python train.py --n_layer=11 --d_model=896 --n_head=7 --n_kv_head=7 --head_dim=128 --d_mlp=3584 --vocab_size=16384 --activation="gelu" --norm="rmsnorm" --norm_place="pre" --norm_eps=1e-06 --positions="rope" --rope_base=148000.0 --rope_fraction=1.0 --qk_norm=false --attn_scale=0.0884 --bias="none" --tie_embeddings=false --parallel_block=false --extras=["gated attention", "learned residual scales", "skips across layers"] --init="normal" --init_std_qkv=0.0191 --init_std_o=0.0237 --init_std_up=0.0273 --init_std_down=0.0273 --optimizer="muon_variant" --lr=0.0102 --beta1=0.95 --weight_decay=0.0 --lr_head=0.0102 --grad_clip=1.0 --warmup_steps=200 --schedule="wsd" --decay_fraction=1.0 --decay_shape="linear" --final_lr_fraction=0.05 --batch_tokens=131072 --seq_len=1024 --doc_mask=true --train_tokens=965800000 --steps=7369 --dataset="wikipedia_en"
Each number is 500 + 50 x the weight over its row's rms, rounded and kept within 0 to 999. Layers, rows and columns count from 0. Numbers have three digits each. The size before them is the row's rms in percent of the matrix's.

# down: layer 6 MLP down (transposed), 3584x896, rms 0.0273, rows 2858-2917, columns 784-895
# up: layer 6 MLP up, 3584x896, rms 0.0273, rows 2859-2918, columns 784-895
down2858 098:528497541488390489528546519393443450472502503546538493425480455608492522462451504523527576436546515413486547491456513451517416522641480450496480480458459481527452491432430483301437495537508463345504495514541466523614503466536527425510411469428514535512532434427417439520568484512513455443473500486510484426642554488483507471531553425475
up2859 101:535533461455555501594392570438508501553569567437473506422496437471461412407534441460566535498409449425514521551562607457492483507550471524497423504509515598457502595445485519440575450567517491455539426608388563544508451475520491525503438535475520473449380501520531536522560479455540515471425500518468495562451435534545567494468548490502
down2859 105:588520600526495511471482536397446520538548491573538549461521506487559525466569600525479541458476562411529454503491524563547469445528510553506516508500429562573402404540534548487494509468538463515497507437415456515486493523467471463514508524500523513477436527401478533472544458518503540441501427473405506528418507543493446531494500467473
up2860 102:485525523519543504532565479477597456469437473491493571554483483542503484524498538437471493579563488594423459563490490532465447555531480545532588538571542396525518552480471355570461509387448414438532584461413484437546419416494369533416498530468530554518597402566491513519511466523520489498509484579546599536520555555563582485521576463504
down2860 096:416602540507454416568530507545459507401527545497479545505499491411466442522468556486505545480519404446442573545479449452397550467454545522506480536539461562449496547444562462545626490464474496604502517517597555561556511471492531528467500535477508498483537544511632490517553514465493435529531485600480536504530577497611551470504507471509
up2861 098:390573390572583503525477481555576543471542509526480473557470432514462520498496521483530497498511511517586585581590447531563460406591551442482492454511500625486501591457408476568477500459535584561377566579495548442556549509506512556444545452440490517507361458521513486517509443620530462416516589508467564577488429474461535456504449453520
down2861 098:444465485503416544541456493475561504581557525549476447446484451523612397385547469528498519432525466524403548519464483415491519475492414481491450488526508524568484564440448477476494555570521621472468478548586567541466522475420494462545557511541512504448550495468428534538562525552495434435567446490438397496502521556561558486497470563560
up2862 097:489540424428569548559523443576495459468530401490477425564520569527595413474537480508557493446561536494455524510494505491499474427493530454514436425474404434545502519536501568536476418520483546478491458513478462523472541574397560583537456534572507405468502596559533512481555594453421512528511417488575498457520420577554544487470403479536
down2862 097:471586555494447578499472517524545575587571491498497477489548467555466539551534428478575416482438553469453442549524530545416525487440491347472544496470387521555568463514431451449555471493494490436459436490524465543486501576388477493441554486529485479465539422526475539417538539495463464446458452516515497388447495612560524476522509492501
up2863 106:543536473550557502555557542512499459522603439526481425550472474512532608399452511461517523469515488548427496589505444559499504502544448557569435484496541550627510553456441509528418519582543467496504513500413520485454498628594502491486507438536469423485552599474567465492429498580489474503556537579467520456550507504549541482532517524501
down2863 101:482505527433504499446487458470508513434546431494472510550545521520582565424506546430447519464554525594445452573529516501511486517525530553492391528521594485558603476472483606583554546550537451430546518494523518420438505505457496582435502530583560485498517473491519620501478463515555488527527465503469562445529598501474452560519506573511
up2864 097:425487533628495625521490498516433510591458414522587549560501509447468535551613459527496528566475558514592408512459538543432549519478531456482464513497598508517521565518492436461514500509603501446571516576513508590521448445461490479490410456505404459441520443502492506518535521430534489549485477418470438442559502526595522529456512492535
down2864 097:525461457474525487462433439450556469553458474463435457515451510604513499544591418524502518471575404543605501456398458467527605469490480408452440564466477461552562475468492548434478511564561586466579549559511505549555510447514543511507432503459487517572444467552531526587519515527572625568473477511521502474545620514370447538498489526504
up2865 100:441565534412517522470571502419494410440510568470490501470470543610471506584469529469481472465510485473438492576409564525498537522512462565475476548398440425507391520431515504570531492503519506431481441475578561572509603599561523543457513494535383443458579500593430395534495537519498504489464467464526481508517589476558514478512560543485
down2865 098:594557439524502466519603500461558480485469576428471457546486494548412441509479528512595630466457540383502420549517526666397554530533386533542473489543470452476505490516461519423523538511457570429451505442571450541567494511455551470502466518598503505500428486572548422433506593491531552470420521485478544494562608546599506520431507407533
up2866 097:520403499551567509429541543501495437455565533396483402493486599591439501481507475477583454498484509412381513557397458553463487477497406570512498453497497508474521449537419529506541576454494488484415490575543557605444522498450550515535523477476491536520538458447481585480496448463521520558474476503437445467559516531505516435539508494512
down2866 100:433534504465516604457451460472572495611493501508439487501474514596515493505557530596500552446462455544376497456540489483536499448492501508580552506549510471491548545539443492548534584431475451410513500527545542390487510498502468531510521566506468496414505511460534562511467476507490460506463516515449449565524486438466467496582492513553
up2867 102:456475594518445395524415487491457455393541479412485560537506546426482476425558481440539463398548546534577500452497453552514587438575424551478528467508580483466521483522461562536492515505392526477609434508525519397558447440511489493469457479521600514441485487452517493525566516544457498481421463490536483487529440508483572540540482533474
down2867 099:573556403494513532381492493531566447505537515532503513432545544492477452489461573531497502445512599496428597525522521545433501514575498518433580438523542494492589439478408550598555449478455380535502557514558458517484505457476454510592541538527566474492482514442425489557538459543559545430526486452571515420454466471517499470592477560540
up2868 094:542540398468555541559549441482520493583459523550447471419458519477530496520526553444500573459534578542565522486587481497548561453550520501525473497555521507456487527600446476534603483437482551477522475511554515431458533453558445483461459484459565602497584559524555540523462613474402531483530510453516595518467562440567447575325513464491
down2868 096:492508455501545472548462492418632403557500543565485544483457562535414479454518543538568522526477527516472488576535522438477583409495427490522507471392530479446395522577497504518505427475495399486507454486585524568407522479426444560549412480513440563438548539481539527508465553487517550484537569533574537524493552547539465505498543521507
up2869 094:571498556495504450459395517508469451535610600517462483504568429426442465480544534469517510461546473528512462569556411483558501492421460413546492514462544466539491560534419500408368408401512436497511455521511495496502504536483561511507581521441541474441494483533535434518491440492459488438500587488429451480502523384550516469587537529501
down2869 097:494531392506537424581468482566635416452543627499426404419501518472505531450513463546328418483480498509552441422528498457492509536571482431566534493467551528512449493505526539482603584540516556549596424476440559525517542525519516513527405528474544560517501537487539440389514457533462597549506415551483462562487471548501467438547556501461
up2870 101:489533473430601474462517394547549474521505525418529427514521450523510530517449522430400568517451406476515387476439505533441445492496552491607489485526479514480525469556497423474484489490502471523519501556482444428533443529499450518537564536472561480618491516424476533487508505488521424571489424582542549407493464404437512591582474443496
down2870 094:456377422539550550504456553444587467442540505478531498566489498456567494558454514589524482472622530560484522452488485422470455452525477573549409492590419482531495475499565512519461477452553443443554537526449477396443522484525395538603562598517539493492558535545423578610531545472493567633421615495346593513470563504536484489519584436519
up2871 101:503516513486473518536504514496541461477499509460440438558436532468525509484573500496528559439518503444497544550578544579483551479524582469564502494558513435494531501514438497555534412536463446487526434574590492558531431485491386455434584445495516493395574438498556534535372452507499559474575399536437485435540515573551448492515538521480
down2871 101:550586482511515471444559541468444532506560387456492532393524450531442486494491424510519578502570484475562502561533574581474523464546531432568531594575467489465513516499530538438428563527480507533489584523543552510513448498463527550488414495562486592531441521467499461504524488477449527571494512474540473523611533513478512556455473551507
up2872 101:501486565449497468487527564513476586531510438522442487440384540445511592451511511432482498493466548502646487516627486554472556378635437532527413489604515526606527528558465422445494547530527503590417484501536505528562461434533530546564544571483413487489470516485449453539617474555513477531454455464514457479576510424542529504452453531526
down2872 103:483651407534506502569549572479421492496471528456488504447537576496501524507501494522481470534524579503558427491506514612560486450524445536523481529422474456425499490517520507569462541566530431496355426595438474547486455505541510467485436479445517378420512503566494459520442504566444499485486473550473473561562499479480516511484506452489
up2873 103:564419467512506609511544575538557528400520480525505488544520468491441502479539561536490454576515534453542484478500574675459511553526522446544507512465469478410490538549361470515455508509555458474563457547452574552433524576388491503489454488494427436582504447547508538466392496394445507490501408558364426420519491500484503435433513566488
down2873 106:506508508534420564532492547471401437516470447411454449522521479520542469511433502425458513534519458481539477512472442533492489509492540512528492528524512497613479512446535498466497521468477459523490544410485517476500563525507499554539536486480483472481571429470486557450534473491460434595457453454475498547467537436509524518545544539563
up2874 098:402434429510493503445460469457505534535634472583487520529414460515600535424457524512492493530474487510455479507541512564491442589497521506532492425457513442498410488537552519472524485512526456446538556446513480475518475561452525490553489428463463548425510477399501510524479463467509441444482492429453562480483481462657470492517407504520
down2874 094:493488432450536503426520524486463520448545436573485572586558550479437610511489575610555522481503533524534459482497520482545467431470486464511487531519459509499476533409556447395571468508549488444396518396407528470550578466506454518612482572492437510457460572489520614459432506606491560471578574543458542487473469494573518484461439468512
up2875 099:464551428431473505408442509455493453472502570476503553581537549517512520484534562511597360551524545484590463481524539346427448391530532517559619399572505420461449554517506427602500463548542556490535455458489455501555467485380431460463482518558553508507432444530508577511501557463476517603527522436497475451494460495489563551495458519530
down2875 101:482492462611502524398518401457532580461534521463547435589525545529533452550515457563515470434492498408581523540572511442461467483470461439502455522451491505527559542471450533502492495527548540503492663426470446502548560583545436564509492451464548602381446537521473550603462475484457538454506504445488506485507428473515502542457525538445
up2876 097:467530496512504508546497442439482458393500544516497500552440553502450492465492531499512490509443536560487521456542509585508442499511468509541537548414533438512538527565413510432523532450447476517516519493519509519530574480462473575508513512506512467532562482477514552486512472482451498513543403431503544452518515447480533571603570507539
down2876 094:441504488498444506519510472552515460436478473572398444461477485529469379555484475580513418482516504474551467515540525591421489564517477606447445476365548508539564500520464561638533463569548593541492469460521517488535501515545550484426474482445569511458489460450459468501419503590431475506480487514502535464464532561518570512429538452550
up2877 102:471537548466498571485431419543560457412555659467548495627457506473559412560521488456489567606538490538489602491495468522423470479480545558498526526497592510433472477536450521459452484538473379526512530468476571502481504482473498427493511525495515548390531461501424580521465522584474525534547414546510495549394455605494430509601519512596
down2877 097:454541493503494446562412531529556514520528506590480453538539593570469436487437472555402616562443520440461557475478470508484552466477563590540523568468544460433476509491429546563471573491518502516487647559491510551443497434437430441540458481477575461468580612414459484537549536523444454496498571489525476482580469427515415534482535546595
up2878 102:534523518495376522497465446500612470435534449480522508531523450545484517514547452597555521540548549580483459439461445672466363461492479448496521468547519449534480483523504430444540486436539513474534508622551527559506493392575494509511552494616413532458398542500548565418606559459473435511550483522544542540509493439470493493519352503425
down2878 102:548536513508538509489528439506456499439471467476422515560469404633483504552575483527535469423494464436472488431532516499551526459507442495399484614492489550509501569465576527436525472505498559489465514594468490541605599458503538514579416478554534465528440536504495529491572411509564457466527395523495576591491509502539646561507467527519
up2879 098:532646518499529483547511506443465524477599471545498478499443513528472595426538545524540529462441415468475517483525423493369477457504479587460493435502528480441593432490540648477534437416500597530507492507460546602504576488526534464562563483522485543536501520602548467419516564445510533467410486478501529590505574555504472493509574472604
down2879 098:483455372622524442433594486533538541409457518523551514524480533479495435549496591487585520544480499556515443491539506541488503440497495415531598435495470506539569495481415426499558519464535462448563461561422526446473448528519417517500510578520496603406511513471540575467473546478456553518477471485464467498447495520468503566606530454553
up2880 101:418567478529482491545430427504486508474480481498540561565451519458501506515488455505530448429485536448546499471492529472475444396544492437516480545546515486578547525437521527541511473449537559532468446591487555531499590454533447565519587511491528370502544488476430458412460477526496569516504508381485490481515434533526544534553519545490
down2880 105:584424423547523527461560475550444501580458483475514548568463453579542467550454596557603517514487496550404474507522523441554404444456532541497514495439443498559570573419560559431454462495591524505551433444551610609412539488495526490470484442616412515543485513472461499458506508496448461437418561509475468547453454489509448498506512529492
up2881 095:482520555611498497528566533483500512604438513426492558530590452441461499518474507569511543551502512427557500574483424561432499566434442473500478540574468453486499518451378506530592602422541416408478528433553566512412499463457553571488481475550455493531485517545497616486470552425504530457490498546465433544411467619527476508537427455540
down2881 098:553557471521533456552457538451551524575482408594439496438569520532499444468448528474467498401437438499544542468507536560493527512540471504469472477461481551480492466594507487514411574394508436442514530424485479494519461462530445449463581526480550496513584568535467391460474557498510474456460533440544478538471441567444455545446486565484
up2882 105:453554466589462462441541481425578474503493413506587493591505496605494509532556574503499441434515483518515491475524489447520595485528443471509500532528523511469542560461485567489470437499495559443536417423462441418491420448576573429539534512524517471471462478452516455488499468547506527534567470519490496469572414439528565514519503432550
down2882 101:532557578521529491531443525498553557544457511430389486469559520451518522383552441454493482508494527541599430500430464486495426567556466456528457503459546481513542562444420510507466546582531503506501540392538474365466521492481547484629500550535513489412548500523570550484541522476587540562521460530430427455476439517469417565485488470479
up2883 093:521445536568451417479463450492477500525508487502521549551565435523420445429497485554554505577578458499531500460503460472527580501506482468501484470587482419423503632517598535521466479509526454412477472530571540436489593459442520480504485461516528444587494456486445418493589445457525528667547456571453497498516417474521564588492463484579
down2883 099:413581435383552536526533450489516537510494521473501482485461499481476493509516460472564555508511438442566559477555520527529530494505452534514503486533478437448475525467481523462478550509422475426508464454526611458540511491394526584532443453465427453529575467501440479439478477446536475484501576539552600392584629547505495392527518435495
up2884 100:527491543532604491527496527479590523456470511493503494477498588528472555467507482447536435525473469494480462524468454492446501440647475493521457465554563572460521541484479488568528464508427439547455469486526456460506442534542505509431583547499386421475511516507504562503456458499580507516441543522540510576482460678496450557486500458503
down2884 099:439542512481457500358564470483469457385497490474455553548467540550452506501429517448460508397476414505540452460557532538477506474540515572566433450509481465412504456502523586536462510508484451507474406564526541502486512441477492592488447487477519585484545480538487574596550428497430566495546526495511492573556506550490580497510456410478
up2885 102:590443474429510495549488492503467577460514556490583463515553420514595500464502536514477540455476512525451516497469535530544492510445526501478488564448465483453430459493569530556638477509546485483444517601545538449488501522609446475499503397468511521511513569547479505500519529411460551526429472559462553545509461492520493459513547455574
down2885 102:480466502559481595407486514543642550429532506512476417554501413462481475525429502445445554460470513470510460475549499568496455388519535553537477452459463572401517488516471523548487551501447528462531541515493538540492550440471511485505483454499417490510566515552537448403414527575473527561512498507545578514470483464542526470536528416546
up2886 095:566436427407566506523534551597527462508379470496551549430543498446536537448490518475465531518502581460519471452425431488465443599485527534511469472537484454522460558404476466463462443493514540519421488516489489512545522555561557494517504529514518552442542476521477434487505446516490453412401553467488501542556468525473514509497506480554
down2886 096:411479458443554544444592406432502511549580494521541464474453553461487464472527553531513538525577551533593546451561527485494485409467488504469518499506461440512428406614423496568606536519518572510459476507514459499448618460531526586433449491526545501485506529512427454446497461437495520501465522574429551593452508495487471583532420590472
up2887 101:477481493594496499493562563510442545489461565457558514512476460508511555500579558502491527372527526512519471591540480469581577561506467485546462509501523440527530483485458514529550473438528528450543510478511464490541600523495517513524477545456499495555542549514398633567579438434493471431493470538491458477454513467454487492574530508513
down2887 105:497452507640490479536504457505467497499491531447399494476472478523598477402603490495530408473450505389410543482588459537544530505523484403487473553456513502527555460428401474636568508456435529528535521495564507606477543507502467431408447529464500405517478564500518540457522457530503489487543521553517492588533458563477415445490546508559
up2888 095:426444582418525459527488534501487487583443513512478500526413489422521440527481563403543557351495403474483497550448512622470510465466626521565510531571528491461603449541512567579397590463458440484509542431406513474483487412537506455546474574598574484459529480498622581499481599487512443567512484492509443494531517543463431494424550568538
down2888 104:501497553572434544635480535540500471509510511551479483532463527516501456474540505505554505522467493544387514496512410382485552397526417458446509494567558532483579568407482544620409467511484549481510439521465500482495470515611548506498444451464421524434593521495544557482483512507437406531408444510430532523417525549576463430446498439491
up2889 097:504568561444534519482486581578539451496416644520429516508563506518486433555598557530479525528533503458543546463373494615499496499416504446602523519471544449486487474406435480497491555498548500551489542483545517595415453506557502500530501471517558615451493459493560480543500611509439522527488419517480447490554596478426522497527473481555
down2889 100:514407493501390457489527560469448439496456514579527619502611541518509481445602580576536527513557514464588414477459502476552455502528395496462557455621491474541526544442482604461407566520393478562440501485493476416487424425627585528414551428538476498507548491480629463482574528439469523482508465540538504458490532490591494516476482493484
up2890 098:534516518505401587512428472483482524498535549454567560602466506564466472528484509563467403552519401500511472399511534522549573437587538515578547521470482586550413467562520458441526505455458461529540481509552578443404417483481474482522501396509570481473454579499518442462503409539560500422509555544486466440464415520490490545491488462415
down2890 098:557509521445445562531517484496485487608475513545477548478438541553474544544392482479471498574498449520502517559555506517500481493479498413532445469463560437500514574491558564564484508502430527514504467412398522535420465524503502572526495502555464527509484560510598450571523539494528513554417525493519459538482464500522520548387503507480
up2891 096:439445508462510503519524500532451542471524471518419590531458418490484580481487520540566523512489541546618438526451581600507439475396472542440444558577503512522504483513455463480534482472481547547453447495530521470448582496406433443546492463522490463441512528451488518485456522496512508524522454515606556500465516470479561392493521433476
down2891 100:510448511427476488404522490561504446405517514525493464496569447596420520556574542483478506496573484562534482553506488479556483538534569407480515503546481499502514479446453500476500422532408481515561466493523406546509563544459491501420518546514420475482446611322555456602487467510502496406451540461436417510569516452444544471516505473450
up2892 100:508510541506511459475467448458536518415493489587534428626477445433551474594513540497533459498438465564526470460471556493527623500465587509445509514498426449540465484500533472563533486492487442497504442517474574472479519491607521503493473496511510597373429534595472580362505463552553491482534455535432483506564459529574516538495455568472
down2892 097:457473553560450458556533473501523535556460504458514416427459407515539517357452525489539486485509488482607510515498531442533422572486476499472477502498453477478483546523421480470407503459439519513450447491445506494465463548539582529433510528503586593526511486500477514555559480614495457531454450512394613599486426523481516511538424419532
up2893 101:493486529562446435467489460451459552482508560442466490521509504454502459473472497468533591506543471586438450446450452540450537495400396494549504382523521432521533526522498625407488496474553558583448546458430481571509557396536539537496437547455408452464539492529494589504553510416496522549490431504509469488516438481492557465491569470540
down2893 102:547461495463481467398517487501459430391534563551490552472483547559540422397448564531533551479439523448443570503496474526508453492521500507505482510485516443555572398450618422492518520425607528468485502509430437535531491438503521503564468477359400537472557579538515505466511474454482445563504595418549536543439554444412500472651522466459
up2894 100:533524532571445487532548515427483464463494568456510511494555458443444474584568452527453417553439471557506448540458488507475541447539446566535554499582509560452539400568532415524467511484511493468558441480609522380504531478606539496524543522459523570514492606428542609530413493469483447546568470538450628492468444486511515508438604591509
down2894 098:529414505421419482552460432507467523478555524415435435481413550458420477544508535580546483550540510543440611570441535484473429493510391534496589534483443505511500461551583456535545503444462479515489557504561462450456575607578538456556487459484460512481404521525499461532480502471567474559529527609524557517417525474513485532503629461569
up2895 103:420453453561485518639466522422522482561490499418509391489469461498436353620441477493567528461462432538505510523506507547430493559474490610533479472657512570472512510492529521563544528518395440596545537479523509545494453473554510560521411473472516527492562533566500459442532428510505414552559632543501455477498563523467483530500496440534
down2895 101:502421540539505550559481494543528446591555491490574454451543482509477517548518515488409496588512571578461399546597490481541510504452541584494479525594585567554584489560480465515472408519519529513560417539555534376403498470419463508484506517477434485484439472559406496513516608480572580513508568436557543555573430460468566582519587537450
up2896 100:568540462422480502360413556572537425507481546541565503535433438558544585508507567416519518517479540503461442516476458618520487484470461557404556524544448527483646557479422389521485622539535504513468443473533541498511535438488573495432488649494438447521531529483484528507558483510432433513523459524552527423455455529428533475502500528494
down2896 095:523553512603504495584476604444398529562530538528557463496470453407543510535512501481458500601562519512464507480483465677532453538482453494560494521452484506538584464537540446586537545577557529567461522492456506573478489508529511494547509546542518436599567462427467470461417482496520516445496409493468550585589508492520532474456537500504
up2897 096:564485526471499494546505444435511511483523535494393483498497437536590551444528471474499507494490485476498484573445457518499399534510327505496475547499510493577457396497486544528491482483390450457538531455488436619479514572510435549552491544575483489558438555505582536604496548519494463451542426489543557476452506512429528526515509454522
down2897 098:481522475489536440512449524445528522498517340540446504526475472566459532479498591483458446558557469464464488502577441477458432433436402592464487541596523487505532556435449375496519609520549519546504385489416519584557478534442470470500544579538479498514494563553468576568527406532510499502406509561487404483517519488495486499517488461501
up2898 100:520523486506567520553509465495452444468481498488514532543543437498530510550536469467473396400525488515425509590432523529453484520563446488576355459507608509478549538519529481560505522495405532465480494612527513583541560491560550483512521497442370490434533542493487529513517490461456530490535456480517397477467441580579491580496529452466
down2898 101:484457512437502417441482472398494486435514472542435483537564366372462523483517574485480526422484400438498647484456488508507480455504433488504421505487467515444544508488465490515420498446534548469416485466504444579466568509512503488461473506514531484386466514508519530455568495508423439419534497514525383495430519513507408565510532498605
up2899 101:588502425566528513505544460458460491526477489517492544481573455513522472508461478529425536464545439471455519556535541410423528429510505467478465518526443574472497373562528527525513455490508529477482535489392474519554515527499487509393503479438533443458486504512465456602442548418373433486515446489539545553566535339460490464579499518537
down2899 098:471456464431499445587481416449527556485460469516454435416512501512499464451476440520394409467513500419524495550581516417438538522485469531506496459551419437491498540402507499600566506504568445554510523491402448572537555484466510511509484538522561531512606490486432472466526510486444434594523456533581434442501562457442429500523421604465
up2900 094:398613487507543471532523507447486440484579589578522446518551553466475493471503467481558521528450531492486527463440514498565468489518495517501462398530461520421479557479517521463416507549491512534473475599457494529563455436570501494444576498488438499467475562627549562520452425508462517435422587558493433534385515427473500459571492605525
down2900 096:518419547502568442512560585469523415561555532490529521544613487603507459557568429483498461486483474486459468462554561461486546493471516513427453529654453460545483556526458541543480465511476453512383496446414566485429551514472472456486415441550477475496530440544557486481472420574532440488504513541456490506442463475450510440472572530431
up2901 100:507463392425469529461508493544487375519429419481464483552606535576444521518512508533461466481609540453554539493505476466424572445428417484469514556572486462426469601509459455473507615426513423527491492517636469627457488544493622583483491496516527454504522467441485551494540435588458513496481466557515483553470563517560487460451446519478
down2901 103:535568421503513497476461506440432474465502499491504423507466483618520422493479480511576451506514532495510534561471522637497445427487479485490487527564471454370490501505415570494497597493546431458501432442473460525534538528552488527531517449550559421527554565517500507506469469527514500510486414519529493569535442545523431434474462574485
up2902 094:543488610535564510513493508510509446485410490461497528517497535485454506611429543459488474474519485416498509502506540558507471440527520533481568485496573581501571464536536480574506490481472496483499542597516448521448532514510558509545536459432468472600531422519448443626493503439482533426510458438500552543535442552461373488519536534583
down2902 096:605469529445548492480554504461483509446566610485589535499493572543506602596517531488530557446516465592540537495449536535625535462461510486500548459513471550517518557536540500480545550462548559509583511531554521453524478574501486499460516406391549484480547519524534507524442501435535497480493452524465611519538509504523487572572567511441
up2903 099:524422521496500506549605442487492577530520439513527508618528485441401474580569540543450427440535514538506471428499410516492575495487592398554488502563497501427555536496419591526530530536577538474515432547613509517469419504513515487393496585470553463505574519575520472499459429581496563411460481576577530491440543507499515537594529492544
down2903 096:484503557451489558545515481474486573521583440405532515504511489536437482417492595479511369492470460433524452488599520451456454477387483433516545493617507583412497584420557537465593581496478453522489470558460517498451551431521585438596452466452563445570452463539519547544488443460490499452359486495452449529460423487506508530531492553481
up2904 099:552558496522496530534527536503480575335452504389561493515467485423495510490483451541462436464518443542443441546485472435487487455563484575452494446536471495448493478559600432540506474482514553381516464566641584505436484473489540525530511471460526496394570595486470497529573453472436397332524550573523486519371450533521605457494633509530
down2904 103:487463512555539520502492494487535550523410543466506372522462525599500482460530577652520475467504450534467518558458525595535547457533425494515541605553486465515529507457519502519595502508526536446422481487539485626483463420392491464585683467511485592418567548605510441451387483538514401494485578495493485484498539487560539381509502505514
up2905 104:536518555517485454502528565426605399567568537579495484508471423483387462545533449516496415483495534469555425431501589494475619553599454513575447470499505454439558513508547456487514546524487433614495531484435490543575558474534449405465475416475526501518501566453483485404481461556499506533464462541509468546574494470551379529478432509509
down2905 108:544494427528510441464567430543458502507409573612437548526465553491566522507479522427624481504506507496453609485417594453533476411442568465506529424549508554492510485443623527484490418473426538536469446539492463508469532554516470502508420427528538422507528490493383430579553521526548488497478353483466541451441486490530410519372528522505
up2906 096:501481505568466516454511506526507508539544492572408482506512495461424460591455511542539483567517525573580518451466597491483492446385441501532471487463497424517482505497487490536605464575438424572476414472470538487642486459564497539566454522588495509463539531488461497473430584499467511434371499515471476430501463497486517473593372455433
down2906 096:461515496565449577454502472495432513461528530551470484529532440480518519510419499538473522523433482473449468620556504501472545532434501499404520495490459536425491513549478451480388488527420457464518556523566619433495499549497516485437415465512477458473518502515564478515479477548501534488575492479509568535451513460504492446520444444579
up2907 094:407551568468515519560467470563500565594504420456521570494549513578421518596452490609493453454515547378529491517481508474486448516563607496476567508508511526490452425420575550524591578577537442392476458411511488555491414525547516578513518553364510430566388462416451496490448471501577455496464456509586520439539499500502444583518453460513
down2907 092:555595429527503450495528422506449469574425548469474600499497428503533417493455476547518427547522528554515524543540484562567562425461564521455482510565453489440524501495433488616487501520482519577457559612494605495551575511535541474474480495455542589497401434527552502509411431442556506536478508513473479568483489499546604504511461433581
up2908 095:522531459549448593462499549573517486451475511410481578481485435478459536506549521521565456499480476540557554491514508551586435439535523505455518524609492509565648548551425486561520492506518502415545525565585409430588457466448489379465454465517504502550573455553542566471545394512435537448546437506482436527438389382548433474497340446513
down2908 096:561563459461496469545634457490511590462484555548447532491514530598521583528474458549549539521537415443459439377477403520478518494425565486466506409657444430548468479572437532490498478523535348523408549548487552596550579496511519497435467480553545565509454538513504495595471436522436515449486500478427553489466469545469492522521550507472
up2909 106:359427494518564469459516538452523441522477539589436436493524531481503502463585535495633457505371543516475509441444529433529445516401523470549575473481549459411496452478508522523480538443457444544455538551646562506548586428534474537350518496468416471454557498514531551491571570546464500462576550487582477477475509499425518461434558408519
down2909 102:459557494550492437475530577539481452435453472493568450520438448471491536539581531555538490528441510507553466453550503438464461474471460483446490531460474464533449461605528403462469521468443523502479445524463515515452543472588499540471550463508471391420512528576504501519527541446486503548453480471483459541545422542458595550431494442475
up2910 101:467536503509569367426467541515568531476507525427419457554573432547593569514572480522437529414519542542518503500583526550410508517536513504479542425558377581530526480556408531471522491579535425415566433538622454495534441481599581523407451421478474638444493479609429424498549501585549493517460533411512453539498474437550451464515558365539
down2910 105:511596388548442528531477553482547501523488570489480413563558499459526532465497521524455538459490455524483417411505484366493460454528559417481456419520471470457567552417480474389546448500504392464355460503538458556570501527467582467458486483432501495578526468596492480478461483429465519481560544480511530577425497458495433523518497505491
up2911 104:555532488523585568565572543487467452587514554580493513412550495519493469542454517514567590542523547461501487487572548526522556508401544386577474520526536508468456469556609486528539394439605533459519472479516534493503463561421421443467475488416525500489569497453500543490540480524448493508493583492375400473582537430530548523482532482610
down2911 107:549517481419551582589550446497466463566507621459485501498580490485504460490441524465479528547531569503539477532507571441552607565487548573479478592448518514475481548500526463493668452430426528407536468579451543503524409578558465404492482458492455491587457467438420532445522531410481464527564482533413519507498463485520464364498541503533
up2912 099:543432525472575523624537494476500426460450501524539569416496480502439464487568487462565536564573462438510477520465571436534559439518417532396547574470465507572566569537518472422423490441483479439528539547446480462412405524502528482499429463565450531583559546503474543447588502474550435505566616544485465575468541473542530521635503495508
down2912 100:585495599477480482518500459459469452527488505573523422486497450538568544439532571443499475476588522482469335568439492475543557549501386470446517464447442499497533427494508635571500462512483549533517433602473527408497528485431622450447521455528449490454516528411508504467540575419552527405589532529540423525503516490563391420509515546549
up2913 105:455489439498559494456541509526490509526461527465503559414449466444484438554465512499455470533551385535556426426471543592458498525613541395472522540471543612519464554401416494563501511438528496527451506528488555531509426516464607519456590482441497485453561510493525469521418501519490550562588514627507484522596628461559462443503512466521
down2913 107:464471467490490492396528465459368435406401422471539523534445519447638486444541520499447475457497488461565433395456462479394465545457505547516514525498533555514499522354482422467500489515539413509490443499488527472518481489492586491572660475455519526432476479557519505539531448444459510545526406551508427462544547558555459560508482488380
up2914 102:500501571533575428486504472531447559440628402465586515527504387537502508372472488439488471426510518511541444471487541417453483450528462492427468495480509510515464589537490448529411502460498454503533489533508408531467533435458429441485465573433442615475434495525461526519582505466446558515458529423544466406500459515441524399449520506595
down2914 102:559446455550468608458411468503453512398444474502431562535462641504489415577537534520408489411488490511530598508440552594515424505598583514438507529438478484505530612447470505411584521564480459509465498427490510480484523560495482573525458464516463555496434423524506503493597474519476439464494498566471520496509403476589562467485550537419
up2915 102:574519481453512471524512486467511431582413516494420531501522524508581590497632513488529542521572529484440568528508493495461452535460418512358538514476515504527455521457425403487484567501482534472586447539503491442443621527483555464407505558536511539463436470470565559524518503461515424541550540483467500573617444447544479533497450569503
down2915 100:504528509519541438407522418372476512485451583483500481440483485465501611503594572430483617482496538481497579564428468452610524562536459536506463457544546545490545519546494510539535433517480480498506566512547542512535481563480540431405525474601445577470464433503530505534450540489430460509540489487507498508547441490496597528540527496517
up2916 107:523483488386553548504561585497437489526525442517502510481487544508452487552520525594530364420514501559427412546524507477517497486422497497537451529497541546442458531500453441532468527514554447545544492517585552492445508490458398488449463457479520544527374442529489466470504562505538539480472460510503447437440503552488511512466413521518
down2916 099:466437528539456479517521489569514436507526381469569461541498505542500524509485600552478432541492543447454397492505607566453440388520588502519457435450516531621506562479460441467488461455519384541491489544518513494552446512446514464490438500525495473544524448532480518361504501573572514472536520491495420502498526530538451507476499409535
up2917 099:565462536485502579526494543503409520501518581453477515498507384511505498503523409589507561494481530493469463430421483553381425504531521434505497566516509504451512373547589470455414514393546510512487433599488494474461467525557592425584490475537509499475485512441527568562558376525520418478512481539562455494538554514504530462562571515553
down2917 103:454540479545493478560593494511558515478487489453565461505438397423487523515515541516596371486471544511485464442499439534412464563547510418571348514506504471535570442488548492453504484469515543542423489560446423566410539486530500482540509547422483474607460481526530547483522548499532449524514404526513431599529476555526451483489561499547
up2918 104:568576514516518547559486476536495502443523561470563520571522419400473549491543549499493574497480474482469539417471390459496482483471537503425482460518657503474547533485529534538448524513528532453549475552563482558612527558451522468539553560419493526488499495533565469562558496518474500501483529499456471565475481526536565445522560486550